Weights of a small GPT-style language model, trained from scratch on English Wikipedia: vocabulary 2048.
Each number is 128 + 32 x the weight over the matrix's rms, rounded and kept within 0 to 255. Layers, rows and columns count from 0. Numbers have three digits each.

# down: layer 4 MLP down (transposed), 768x384, rms 0.0668, rows 11-110, columns 256-319
# up: layer 4 MLP up, 768x384, rms 0.0528, rows 12-111, columns 256-319
down11:098094082134138105109172083101136140131114154152114150174134129196186134115172141123186164122080151097092177113091112104121123144056133128113120161157126122163146139110107090104156125111108173
up12:130174134124167090144169125151112097157053067110071135148120168150126150129102160138203122143151118088069133162117161148072214161129119133148124161141107160125160122073133124131114041078161131
down12:112122135058131140167138181123119167110169133094109073106101104127129141160166089126181120116106153092135109184114133114161119063128151058107130104090178151147100134113109125109135113104139147
up13:097116123048103098117098091178103139144154111123059121192067101094064137175135119144145126142098124104160102078089180128148126096122113134142096106127127125177096083120152159169089119127090120
down13:167092105172132163124189198113109108097088105105096129120141170172173156150140101100137103166145149179126140191142109216097181148115080077125111088144135094091097168092153137139145130130107152
up14:145127113126119131145119121138069151130136158156078121207061107138171101175095106145171150125094192130119100128163177099169083124142085154172100117187140166175105155154105069173142109117111167
down14:121154129117139127094124107096167093119106111134098173143147153171134147170123051150086133110129101206159118165100137079081169167180159159121174091086133129112165167072164120128112119148094106
up15:105124122183107116123150093167126163091163151163138108137147146086111131103156158089173115117143125130082093140130158167089140201114094123159126103205142093069121140142089117117095125171117140
down15:160112078118130188142127126152104116130146108134093190188148054145167121176143113174148141141088111156138101107103136080173085095160133145131169113071123144209132101095135168134127108078133143
up16:114102145137177100117154130217128135156154114133125128090131094111116119159168126179132137092120126116141089101144122099082111146116137137123163110117123156133106160177104123166112144132166101
down16:082141061117153152143155103128198143135097139119111125120110076223072130139105141136143157201055085144117132127082081145138052102155123082086099188098115075122103136149110126059119124077097113
up17:105139119134141174179085087148138104159144146091088144136077133132106140149093095111214145136119134150118110179064164145123096152166094158115169118108144126131138149145062157082163091113176129
down17:131158152130120131159177146131162197163091086164127101108101116164117173094165104128195123103118180088079173128175102108140072138098154123157042115117139060083122045143184139169097105101153131
up18:140108175158119142186132120161056101193043152135117094178152158224177154147160194165088120178125130188081166120126132107159175094136081150105138103143145103157108112100150098121112096133104149
down18:078144035139116083137114169122125101179194131125080138090130139175175139096148196145104157080145120070068127148124050094087143121120179151179163104124111182139221068170125113143124093095158110
up19:106183170168164107075105108104134130148124093127095111088134101155116148121129160140114189199136136092171103115170075181113100134122115102136093135138109169148124120134093087112143153129131138
down19:095107127161121137121113157100149165082120106084190101149122134110106162078127080104110188125087111135174110169122094095115165102143118170114123140081136137155101098109112156100244135145140135
up20:158126083157160084117103110138108167084195140077162173125129121182124137121082128175100132161118103080144128178152125176100107110089142124172057133136114129145151136193082161084114058103088188
down20:078127097096165213200048212114198129108209102116093126115098115178115126085138136161145159163134145131136120066086110155144106139133130147087096120159150100096172163078196109138123136131116152
up21:118147123093178122145176138132128144140118127149153116069089075083109131097096154118157188106135099117130108139091110176098131154130116156193167124156112138122113079145121093098100143141125107
down21:167108145153122148093129151167166133158163149135087121153193190180103218114152091087109101135117145154139112128180124146155152122105116143092101130180114100095111127107136208151147156106139144
up22:102129063088151130174137081090072151117113161119122141116132136131124162117075098132132094128086084076080151125139198159114160180089125168137186129114148081111064112072124102140166112101111196
down22:196103137172082103068122195103121173140156077157085110118133105107107068139137091176196137156096184099133106143154121142045135135136119083057138140141178170148141122159107158113114147129090086
up23:122151173112166092109117116114136113116141115143117211148116166159126085141099168122103104122076111172111115120164162148096112168134143114144107102120156157123157072151107110091114131090107108
down23:111107076118115199101136196138065159159073155138146131154162116131145127088117123096124089172176153126083136164145085075066156130173125104108133092175207161123096099128123143147151082136173141
up24:085160128117086137106134136117133100169118132159186150132130126137118113088127116210154152141079140118124125134133097146189166100087129109113131090124102123141131116148125175169160141150099106
down24:106064106095156162150135128147108124115107165119166113193144092131072121133084121067086126108173147159105156103153120122113168167099106116124192161103106102110144084093148105104200147079107114
up25:176092134134104083145152094124102156140101132150158110077134154097139155135081125153132158115147117146079166164150114099097079132089153120131153135070171214093148091167096096140159179132181129
down25:104097113139148125101115116148192138224097105117155136139133106135142106139184133107174080122119173151159111128163093054112147168168120091116130170170101058112070163130145149138069143184069175
up26:148151160140171177142094120166116160140171140113170096094057136137129106092186097113164158120158151115137138143035167146112122176110108174174125167116118192157208095157136124087108061149189167
down26:119102146174130153070176123103141099112132116097057144108125121115139134143065103163124115179112147119066077221100113112150137084145142096102100108140105114107113219092125141103088168136098130
up27:139095135144141080091098077125075152161102177100149134178128082120131100117140131181123110148089081158178190107155143128093112136136058119120155104155146162081060152140107197189120110147115150
down27:094125081103084155221201105129137141141128130167137156122136155211069151122109104148183146128106151140161141169142094092160133123075120098106106166140098076093132081117080090076193117125106124
up28:132127141179099107127105130127142121108112176109120121157173141091119129109117128211151113086132123160145096099129144102060208127166168152094148085145117139119131150139135159130074102143135174
down28:115165106108127089140149112139127089119152117133186127073101151134085132079100175107100130137124145098156152139136130164153091102133091153174096142126109135129174104107138083117132107095096104
up29:144134087110144202103156147138090156160121188129113082161143150159152109121122129122175160122098099118109077086139184163165094206111072101120085141068154163178171096140094128109075073111113116
down29:186172154189089112106129141140148103136147103171169161116133136154133137117146090151096054131153130168138143157147097168158105073150142117144114159104115105153126164155123072138119168168138150
up30:193158165114127177113123205179196116130138056165131136064109135175108131151140086107119155172116115182173122131082128092178114137203204097173094163160101213101133157111140095147130119086061201
down30:090101109110137137102122083121095165087156181119154062168049108144105158150141171157164158080078116130173085125199141130105122129101056097083180108081100075159188076100168163132127125131167123
up31:093157099126098164080157155143048142071143152097156140089165101143091073165212185156154127105117138092084207221127073155103141131088116095179100124148129140140107165093119141142129118163160168
down31:138108200127036129144099070105120084151096137168126160150149145154134105173149071108124158107109090101114164160077158175123082113116111109078094157156141107184146135141100102080129107127166138
up32:156149135071192181130188083117170123144165140112129129078131069148091138158142156130175115115089124156145089153132142060162104135149129123140160106174108172059122132119127155138134058127083145
down32:121094124090150097058106119188097081166109125176154175177118114074150108090069135143087130147093155108097098097131104231128107114122119073098163184089174127128126123177146089097150174136132076
up33:099099123095127140101137121125193135152119132098129120157117159133147122144199132105142138128115101096102119102165106092137084174171169122122159144142132090099065139130092113069206144077092121
down33:149066113185109126148099097160131086112115126146118111144115140096146154153088123082140175092138204142111128176180109111129167159086066107135141086100077186149172170124175150139093082090118118
up34:155130028119160152136186051051143163175072121088180124150077105157136123179159176108155124120103114100109133155131122083168189123090164114080115090147061117178113146123053120120139084111166137
down34:138093179199218056158114135171154100119129114112132105083099140140133150131162094159151136158141128105072120133112123133123132094123156097123164153196158171111172168137070069143120133144150124
up35:114099120100106134127101108148141110122111110094119171098129128146123152139095133130090050188114196156104146119147171152169103111225123155141095124124123120140093099124117154103123112034148160
down35:163136240128138081151126168084128142101167162096087138162114122113106143169117105175148074153125128133172162125145063116178107191101114119131151126152152070156137107089027131143100144213159092
up36:108112114104165123150141126145165088123144144127122095170121051140132121172135091088091101116103094162143149157085136098126134159074189151162160097101145058207153128085169142131107153095124095
down36:130172125101158104133113136155121160103113099089117170112158167074171154096157118179128069139125168111165131139111095128097094114149092153140142149183121144105108091133137128142185168109103158
up37:079193120141108141106126112207122111120089133092125093152150084154113086168124084119068080133117133065097136172113086071122197149068136149117135108085146139159206148116092160119132132129165126
down37:124128082111126155132085144129152118113151161165143052141105115117057103094091201124117136168165153153170129105121108172132117106164107102196098152099136155117114100154129138111119108122129165
up38:168173139142102084078194148161070101099129083136072152137142143103092119132125132128143165100146112155104143185183173092118125130106128130142161092105131094148116169121105104142142090128130192
down38:111101099112123134150166108126173111093107122183118109134119083082108120121120176089214168126108106128055128103074153146100097166147152049120133121160176148107124147078121192112110133116123103
up39:109167161109140164147096185173058110119136126088089100193161128182100074126094160182097120149114131070122147185097158172165168104147083119128081151103126137136140109137109145049156088143151091
down39:193122158108153076138110134142158160135120152182123154131122080147134163141147109081187097148050110091112185083136062151152094197116179165136145143047065121135104085139106107170136096121156094
up40:129156131124151116156101086144095135064099117144141138112167166140133138090089147174089193093172097173109149163104173097100168099165168161113118169167187142101158173152185126063140167133096099
down40:120069091104149133196131124148165139189099116155141114099177098138157121128123058136105145104068249082089116090138138166147095126086132138104094144122078117138142140157122181100137125174136151
up41:146172019120060131094150189129153106207176129137135193163118161093156168143133164132152196163141112141106120104225079117123172080086154129098112114098116151151133132192126108106131120120134142
down41:137159093143076127091143158093097142073156184103143073065110147069093122158114105103052159147118161136115129054161140160195132073138092139160075109173120170097113111117146067112145195171085154
up42:177155151081136117112171114110162076120117117023167180071128094188101139149137114162071125107141136137113138076141157107087112064073087137128121089157133137100143169136220126174120184143114133
down42:150183080154061101100107101087122114110126145138174196084112173151162136077096129072145121113115169120095145142168100162156145144182043093134110113077130169128055065166112137148145122123110095
up43:147135154124112149117155112128101145147119150108118114127183117188141109192169107098157154116155132064128165100125102126132109071120114166074135210089091159098110145108120121134111074107118092
down43:095139139092172208087140137082101169100116141132134157127125173110118159124164116074070110104128127066071104074183117153148133139134180054122160177134091123155130124172144193098160206131107160
up44:145111160117134082132093169120081114098156103091197107111109044137080127056154157207124172131132146131140140085131178101160112127141083149155145131152084099139149148143188108087122193146148163
down44:099155140164121160155189178050073140156099148148095123132094150143131073097129103106142119099191177121102152186129109140115137123125079175204128170132082163129107091126118181123158162138088160
up45:188155117129182130157255142138100134123096183184103114127120128140181091140113165143132151163117115082111115120124141108158103110202196119154078150093140106121164093132089100179135184157079111
down45:061134147114159140133098143056073074133140118127135105105105118106125158124101091139137162142173152126078156107171115154074127141123077103084136117149158162152167113126146108097113074081170126
up46:132134141158102155123140155113078131191128127123083124137136151145101143132190123113098163117137145074158104137090092167147102137115183099091180109082173072135142123174136098125144166115090163
down46:091081118148203121146185131108108102106187168109079112101163128120220122112059141172143145169087081122162184143138102110097120107160076131101086185131133059110093149148110102067133133097107118
up47:100158112161176108139176101143051107082062076123114153123107063099108121155176151142076121180138075133138122152102092145084123152124124178108165107145098156162074187127124105101142145179093127
down47:122073138071131122137108220143180190140149133166159111159105138143196150129128125145175117067142133141132125107157170128124146114129136196145121117128137094162080112164149154122103083151147129
up48:092182112170122074172061166181157095047176105068149137148133161116116090119157088085155184161161149158115114118159140161096138175119176140168126120098176122103121140086178076118120135143116118
down48:130077125127082129075155122105142141166157162143148084150113163187118151128089113102158069101153136152175129053123191126154114161139080122150156106122105094146131102114087128182068115163170190
up49:208156066127152135120106125106104109171185117159109222101136031162110138155115177093115042095144168164051104150117150110126139125187085126147168126099123177166108121157155134092171145119145142
down49:062113073086106145179107153157134149214102108163129100114139135185169112056152101133221167183135119153134104181111129106056136124119122150146128114146118138131174167122150148133139116133076132
up50:091100164100053105112113112138153166128128152132120132118149107167077186132119145129156128099128064125088066146102127186218119101084130179165111142099115087111098095097143124122088157093132094
down50:149174129142169118199109119200126096084156133115165160132143089101089145112165115135107121137133156140140111141181167108169093166212110103136143068137098142123146180167094211124139134162181197
up51:158110122118169066130105152100099159123104113095163146132134133114099202172123133109126127113072112089161142128119069143097096139098106163125153111119131157068094112155141100164114144135152163
down51:145090131098122156102166193091240105123114129077127117167136114131151148064118148119116131128073114151108109115164094137151134141175119100142102128138117132168122135125138146163096125117174161
up52:133137167138163114173094108113105109152121127108117115154102094136160096131125090085121148150051145094088116107098079148134090087114156152115118093159163156117162116121166125120095177131124129
down52:092091136153106149135153100179129132114081094122202181061138154100114167157152123111114112144120134148160148162200188054090171112133082125118157109069090134159148155140102148111105169171143168
up53:144111077147177137124052122093104180206141154126107133119157152155127141108104173099064217167136149113112131112129102118129205128161122125169110091146205167140136103151088132120182163151191085
down53:093104142056123154059158143167066139116101071161114172191113128069125120168141125110159139188206092105133134101141150115118143088090085150175179122119140130095082104150143175146172134104116108
up54:202090125125138174091165113096175149173129130203125136140139102135109139086104140150124115091165152141115106166128109135072137095058126169131143163082170112122155096193014118078068097131164169
down54:091195094151154118113172117095131101108129157038108110138116114149166104148149126111117150186111117143133188124111134081104175152145086118150141127179180109086157158068109135151124118085073096
up55:161101155138136187143123172122116150121160089074192197055146134082128144124132122121186155158127137102086080157182070157123118190158156137143120097115126111103174107109164092154126179076124097
down55:108117097142165092100143071134146097115093159151118121079099124218161140160110162127134089090104147153115156091124155117154123114077123106101153126134145140134091143203163131192168133145119169
up56:132138152112141118102061142126203086095142194160210132125114121153074157138210144131181139098113072116149144129146076107108154188091135128124096129180142135151086122123126110104138076120118155
down56:189133166087091082110128091189095128142184110118104104132119198111078114123092125116089158078161178135074071121149135170056129144137138149098142126040095118102146106115072119154136126116152125
up57:140142138159194187224136073117096148101131158088100104154156198169114121163139085164107115114095060144097181108179137072097130112136094131157127093097119137118124119110136116144128109087157131
down57:101121133117135118144111123075108131118124146184146103103134107163100181100149107128148123145128162138132167129100089117102141159173126158175204105236078112110158110128123084164106149211116107
up58:062137088112131172140075213148141133153108126076052170118096126137207133168071150181193117082148120132131125110147089141114168134226111149158093086130205177158081155140163122089115188110109130
down58:133147091090169108173189105116092118096144158185099095129111185070084109138141164131106134090159122089148077128103132101112115110089182123154084130092080130081125079121167129139150154105108077
up59:118023095069159106160114180097182168177067149151086106096195112165187140106095144102199143109114081138103132151125141135136154151112116169118106084130128185115160114110150164164105138117131123
down59:111132076118118087126141099155110166143088082022153151111118169153194154185115138118122112093098131171141190156158150100171135126155121112157136114154164085133084137108147084144130153068136167
up60:154147181160113121150079171164170119043092101113137121133134153177084075211105079137110143120101092097138130122073113160127170141160088127152142121104089116175106130126132126122123140159072152
down60:066099049075144113106223107128082165113155157171101180151137105132121141140151162135126101154120107095107129072161091111135086142102135159109201138141125133123104117117119122150132154123138158
up61:076100199120122114098079086122086115141186079111124136085088074137155092166096061103091130137042145062130194122144068161097147209135209163099096183107130144174147132115162108125125120078108088
down61:112149153135132088133128141112109103117123104158172137098117130150067151116137144076193116126153113158109138153133125153125087159165158105152102122099115152140082086111094213097081099177135103
up62:103144143131081118110162149151060185102077145088147115086139132126186124118076162114095155085132179224058132079110075142106132118068108093127153140109167081099090152143158159137147147144142090
down62:091103129121161092159118138114122135094144084150081133150093109130142132138176106157080133134129055159124116097109210089111136141133116191086119082117149162147146066160141155104121118072097115
up63:118143120125137110187121085159172120107104149084157087134139118101108161102114140139139175199098172087129180146121111134100138118153088153072038137108161119162144130141140149136166126139117133
down63:168154153117157152105168135085168114130113116138053116125162134091122069146165095125147114131153099152111167154119134084117117120131128166145146129154135170139152150118076110137100140103135149
up64:076121105100098139124073131098190129087158079053156110168109154089177089161115159078143085170123080135119112114140131108155177181200117167154174110132111204132119123204113132113140104162182157
down64:188096150118134176126155111165139109153123162117149139133113163159068140100144107111131176126181187129175116114165110090054098075082159098116143150136126106131190180136140126085173113092063099
up65:106160106088159115189129105119131110086247072093070093110136107160095114087042102080106123093076109119156143117160138120136119132149085109086134092121107096075131152190108105114168164172147158
down65:120148124104127137106090147114212139206160158124098115186113157149160158158139141116164111129173154120135144165147081134148136078149138108146085176142145132117107112119165089150122094128174130
up66:109154106103140139125166148169100135136154101101154126038179138116131148185054070066100178103150122089070176128135086058081117200107113115161125097106105130101120141124144084122156067125103105
down66:130149158072128159149136134093162137128159159171180150148139136185121116131139110126147091125065166140120069147166177141170136066116185134148140103078116130171207083116129177120159158097096076
up67:071170111137149142123108124123126108113099062123158101141155127142136134073187136094161162188058153161120210119141130081146069107126050066098130101134114069124123170123117096106100157107132123
down67:118143124101027134094137158163149062121213051121161133079196081112109100160121102203100126097130155139075055102082173169154141066117184108134106135133122126089093175153150147138097146141099091
up68:128120105076110087137092173119150147074127104068109116147103096110122106045121118120113111142132152155086067173103102126107134139116184157122110127112126095109125167125185108142153113184149163
down68:135136129167162143132143118172105105193071188156103139124119155141096152143182152110136092080114160121196189123129090127162123139123138092118118130128136141129128113164108120110158141095159104
up69:133101125126145154136107135127118085177142162126132123083140126167068165187112105072116196149139191150141068112110120170107095123169119100079166116168135085098090154118134132144129187130134119
down69:095105137119122164109141124059157116122086108148100087162121137177118117132074138151095102121173134076138136148148118107119115127161166126139141106111048141094113106144168105187129093147150128
up70:140138119130152136096152095146172127108129186117131144161095138132160136097146077132095122126103154132190155134121077141135115129210057113111149123116111128127097077099119172143109153126123174
down70:164121156158052134142065130122183096143148114179190202105092106114178146146075123127108137070092118137176076123082088181119130118100115118150133142161117106077126148074040169144149101135116173
up71:090139175106107141090157137143121130043129117098113156131199144166114161107158147150104135101085067050161146141167115108124152144084124156149103100151118145118131197152094117158097121155072114
down71:117116080113153112138098110098189129221118128131083115126107167082136118124079077136174138082116130113074179172084144140105111112117131207126089181119128125101173162092056155109148079088131138
up72:093136168160147129157111156109159092147088145066092104096110156141118135174150115140127159129120108120094075128045169141168114127146108101109119124155118143120112106137089120131149108077125142
down72:165135067124127163111110106082116147142141165148144121162118116114155152086157121158079122114193109111160141150138104106084116103127133150091136102118122139129166132108132077096120181122091187
up73:138150113081111082113190110114148099156092133093120094150163166144123168124138134167138137141123128112150173187184127142076110128101087114052137119121057087140128125216187106145122133131096136
down73:169122105194126111130193099104130129116115135079091067149137171165151184114076114179191105117076141125111155154079183134138081088122126113220095106162116144145153105129146082174145041129118127
up74:124098130127194137130078109142105125184105103175133121068149146126130157120113152136111145086115115096082184183192161137122130138120120166156118051113146128159077163110084095134126143091158161
down74:130122093154103163155126133155156131094165120083103111202110169123120117048134131067198112146097106142140109109143110155143115086097110096160176118161109098127126109101128170075153106118072130
up75:173183123176134133138061095142111116096135115123138122163030129171165091141121092120103158145136104157126100143166115127084127038094122118111131125131139138156079111057151133134104169194071109
down75:073126188093160132070110113118165106097135161113110083082111133150135143099104177107187052096122160079154143105140140098108142162142084165126142150104125109150098065159104190108145069134136097
up76:170188106114146081136099064170154130026131101170141173153119138181157133117131105130158113140134122116108101199114111170127152144219071131083122115116112159076125087142120148139134139121088104
down76:081109125099115132189124154116123067189128098137106126163104115074135136154138094130131142106194150079094151138181107165107059104114147108136156102056118163179123172201191168137165162107174154
up77:142066100197187146140094157117123122111137129150131113140076051194133144233131129126118126142132197134121067115096142061169097167120120127192161114114131168095112148156163054117093128133132156
down77:128170078116135074167173097184150121134120226095157189120162073086174205139150101106174141167204061139194110135081185110093065101119115171147111135139069136142098069106122132143132097119127114
up78:135173154108133099066120120124155143167199112121192104102136166181190075107069189180136122133071091118174121167115107140168143071034133131140114117084141096152097110144129141086093083142115149
down78:106097130146182112103148071174147126146135052144092123124111121120119164134167136067129065125211091088123122114097076150111154103111119160116051113143191108088040109129091119140167155147129150
up79:085176096133143105131099174083171132076154082154163147171104205169073114040136118121110098165113133084111156169109169118151152110144069141064137112125180097192071168133158125118133112117129111
down79:143103131097158121137157112124169176157167148079115094214106162135156162137167123106151080131152138114153183121113133108148170097142182126153149134148129125159160048140065190144055152113108097
up80:140177167109134058118142138114088163132103110126166074117150096115169107133091124099126166133122142135126137071154121091120076118121060117093054121117088104175151141155162161146152179123118079
down80:122071096120136174122167094093117105116136094091145110117141099117126077136043138121195106187192123137089077206155184105122110121111147139134122141095171120148106125141149105146097091116147120
up81:098161156058182091112107088153154166146173094124096133098126079121144123124120208173099163147177117205123106169123131118070105126167142160156051134110106149082078098112136055168084110150088083
down81:191114092123104134139162146140151100107176157128188157134075125140076112111122103085098106084107143088119117124129132157156107086151063109110174113132197126150145167119154212143099099127180117
up82:099148098125153108103177127188082133140143151144089148008163090138112104133182128098132108077193140147126129149147098086187101138112165106073125113155157075118032046127186122117141092119158193
down82:102150125176122095101129148192097152115181104069112115164104116107123116090120129138138136091098145122129129117093132146166117095128005126125169117084162124198131114125100042100098143192110143
up83:126116148157168203139105155092141119161155110147055083157151156110118072117121138131111095203133230102136195183083140090133172173141122130130086108156175139081105168165038151166170126195100148
down83:117121145066109115132131066141117145113186132149114161143091056152123154167090123169164142093104104155155097122114130143151123111134107178120150114132124132186114096112133120115138103138208124
up84:129184173130129159069116119140098124171123143146154126086073121137181121068134136169083142052136131171179114199173130045111128107161149142088073130088117169105126113137079135180187089134148178
down84:108132107151177149179099109155143148123093066126175084073137096158108099134163108113210100136115192151122079130099091176098135057097180105148122141135141168096135118154138177098141127168116128
up85:146098135140164072110116121110187164161112102108143142169134140131055124112136135139127080062129131169154126131186105101174131079164111170129104121124173092113086132143129146083162128106120152
down85:155128111094129111184082086142112135105093111152142108131117134119136110149134117102119139076113148138128138103096151097062125144088055142116173105174129132179089121134134150194139106175109162
up86:118121156051077233126107089139063081140129147083128042103114062153107088099156167102120116081186084175064091116111112148176124071039128156166160205152151132127173120167126125128187123139098086
down86:142116085122175074159182114125142125220063095100147117142160116102145143108129088141161144116141179098130181109127127078082208146143110126163102089105041111105155137133137085161123103172201147
up87:161112132094085180149182109115145158111178096122107206121125112155150117129148118122129076109134168098096169124157117128126142149157160102107167181097149127118069122167127193147181173149045106
down87:136136148121109067161118129098140111105120081132105090142128161112098185142118140125125154174146110131095200105123087129134149107106094185134119133165106096122145138138161090117132091151179117
up88:100163124152131161054163129089135148179076093118171162096144024106100143093168120146057087122140137110145159109114112121172119186159186110151126102143153172158149177125098163104134155129121141
down88:103095133132141168180144092133124104151192118130121135139084167180169104118175132171195157123148135101065088142126118094102190134128093135152147142154147096114115167116078120080106163103165095
up89:107095169095130119158117194185137159089146149121128069115182075098139170138164165190058118133142166166131135139130151063123107154114124169140104179154112183107107139168105092137169102094083155
down89:148135111098080119140100110138119131124116072132157146116131113166136145112148121147096152174156112083132141128125123200130140127095141157156091091095094136080159210117144139162150130139094196
up90:066130159166114153077077131137178105188143156177100096149155089104116094098075148157131069110205102137059108166118161132108113090135151128124056117139057126154120131087145116196121178188084135
down90:160149107142132130181112147071136155167112158113147112168161107094125163121108204069150117088125127177164159128094105154108145105169115106132210165166090154162147157115158150162037102095082105
up91:163115102089135122125135109180105164115157125147098112111139091093125111192158137156105134188058140094125152130152158172100125136091101149076131133141131100174125133100150057135084126046098148
down91:173115116143144124159125194072150161111160140105154190167166093137130094114137116086127152125119150111134128138125109229120088065111106178113100134073102051139070160091176074098156121164117129
up92:180102134080131096114114193085092120140168113197079175097084100111143163165097220141162137070093130108058120083124111134146087061099115097154128157111182119093134143198157114124136154158153135
down92:076156145117159172118113170085159167106173136174102042059112042100142143128054148143112150152149193118165068087138175109163173095105115131174096103122070159128102093137137050109112133144134112
up93:126067103068088140095082157127134088162189122147136075140144129129115116109174088097071144124117163070149079154095136136107156105137132116154111134132103195122152122109109165149102129137164174
down93:127167109129170132125170095115132174098102120091120151110121105138113115125103117188170152132106088149169117064094101125124124174101082137096126160119148113104130128174163127105127162119103113
up94:102174091074116140138120146064097087105122095080090151149143119131077130148061104161135106163142091104128152139077105081183127112129063155102105204076144136193132079116159131057125123111121146
down94:149089147108174215138155128138158174074148093195164113129147132054100155154201110196193146082066069097108147111152116056135091123170104133140150096188127168135192150091060083121110128168150108
up95:171144070086090090043104132117145125154159126169103141123123122126140145074134094151113074132125104155141132114120130130082157112125153143120038093126088090073163145131115127139108133065192112
down95:109114161180111147119115059120106108167114127205207121136152140169116112119147119163161170143141168147124140157171137091152129098107121156122160067075152198148112180073109152097147101073062111
up96:154166115137161096107122127121166138132123114181108140146110099120098091124143161064136078187094077135109136044149134154117122101157166121093080155141123186166119103115146162086114075106105089
down96:126139123166142147099133084145148165105110139123121068123133115143161139139141089140095118181130146131103084180065147077072077145127120190074136086147123117092152096124128086180186113201153092
up97:175091050120171116122100143097175113123188107187152108165195129114100159115085097149172116156132133118113076126115135138129107137101102131139193149067143102134146068070091145157158126141148185
down97:101170108141191115141138208107115152072161079118074129094096138084111105134130133146074177106110105143095162167156088121143132109103170111122045084149126117156114128132128081095171042132071135
up98:117119138144071138131151068170088085092161121166209218103168187114177146157093171124084101110077114111082032140121123154098154141100120106111103143165166122128090203139084215085120120185070150
down98:071147119182115100113111152138165174193152134114082110122139098083119043088154158199156117096173121133165214153119111162086078164153137109174176130143091151144105135047076164165146123090130113
up99:082139114130093087093161147091093103143128094111127089024153100097107109112107137090158156131147122116112096098064157115176116116148138111107145077092167112073138155116152150092128104071177123
down99:139111112151129169187084137151086167162144121069149114111054184100110113153124121144142111171151104175145179152142097162026116202170164064133130144151073082122129064141118064116146122125153166
up100:141155078131167138152126207155094127131115126155107168080130157087103122127088143126136144133175100098083155147153159158074162085148157141069119077210181161193192083161105107158117114133140146
down100:169196104122119153152147175092124122036185108160169168127143089205110122114123173147114105162080058133132154147084104142134111154115161129139193127168103082092173110122109133103134138183177136
up101:159127124141057166082189126047111126101104141124088102111076124070156205129104128137160126146140039120108112123177151109247046146131120226145162161068201106116092079085121104115119110176107212
down101:108092095131151124089132168119070107094140157194139213099089119116130144155080088190156132162123184130103145123101094112147136181133242128146141081099085156190114102128105106132091116113109072
up102:127148128074122127115106134171151149113179145127112084144143099140148166096099092128090105105092125136171163112123085104170119092171167113067129139142065109122122137123150126063158145087101126
down102:171166108104119160140143129106071122118134104093082163121106112126108127175129122142094124207110148160072066123110148118125130172073164131132112134091156126154144078091131113148109146154164098
up103:120142138105153130148133116133084113100161139109112098160128167073147141093143100143157092105094198143132108117204068145152155144146125057145120097103136155080173159135138113092091102154197138
down103:136118123125095089120152132152106222160061117180123111090122152151138081126110138073119080148138086147163146170097160151100112075202104089110122181123108124176082137146172113126178148103094135
up104:171167124114131167097114113170173108141127107132086077130135125106205089138129060197145174088145164010091220131136160126119097168167117112150181101156192177118124098146129142089111086079156110
down104:078102160077121174135096081152106118130087076133121200168145127132100179156122137159169195128039128149176115144140131167117166090072102108135120150045135175161095110124101064121196056149079172
up105:153114184141082128125129171106188166150137126126130114144128079202127108112115139117147107128129165110126134166152171107071083107132100166126130135174137141135107151124131120137131134116154117
down105:075174086108181157127087060129108120145130140076143169070126164118108186168107139131111130164162147137189145070156139103194179132098117067112130160068147155109129050144111116123143131128134084
up106:159118075121193114132119171115145150138086130146225175173130123166149127127104173115088132169075112101050186154176099118108147123094059163133147132092055149132162163128181164075152139137069168
down106:118137186103020122116120114107108141164157165129102134084072104148094162122147143162143150091109067088097069104080075148138137125128164105111140172109051076095073135152121113182095079161124112
up107:107190119116152174102028079161052167142170073107148135154184118144141131162074141076148111106172124096129123105144112168088157134146101126153167163133114114101179134149123153085114110137186111
down107:100050168096124137149166134096126064135174184134103111125163127125098156105126152112204068103130116135079111079111121171081114172159152101118082177127122110123096134101139133093138090196123175
up108:136092143151113155097129142159134129106054110122102072135102136128157127099115137111061138119137152098123108106138171110127101147138089135070044130110134099128113134144125136136154122119115119
down108:076078129180082133165133071101101171149150141097112166191168149190134087127160113074105138198069140110111167162088106149192103160134151130126178148102069077082089154176073123129133140062166175
up109:088115119110158074154102182137135131137141140208146115138136123127156175209126144084123128140143142133088182069145096136137122122093102114104152132093133091149139135145168113109130181158143095
down109:106123173097096163115214118119096131093185113127130100176089170152133154147120098182186097048132128111190111107139113110084110132062098082139145174134127138131130126122108086185119106142122125
up110:199173069068116119149150083092077154149092094160068152146108160106168166069119130141183102137134141154112158099121168120136137186058116140156035146125209142123117126125115130112130163067101130
down110:150141130253106089097034097130172134125121190079168113156158158123151135137080186159179116094131177103132160120125075103098105111106174110136119120142059170131154109140152117122113092142108164
up111:157125156140186155155178169147158153149087215096091104091084078148163159127048142124142142144122115163121117079091154143132078195101084142172103200141180137090147102206096111152146105092106108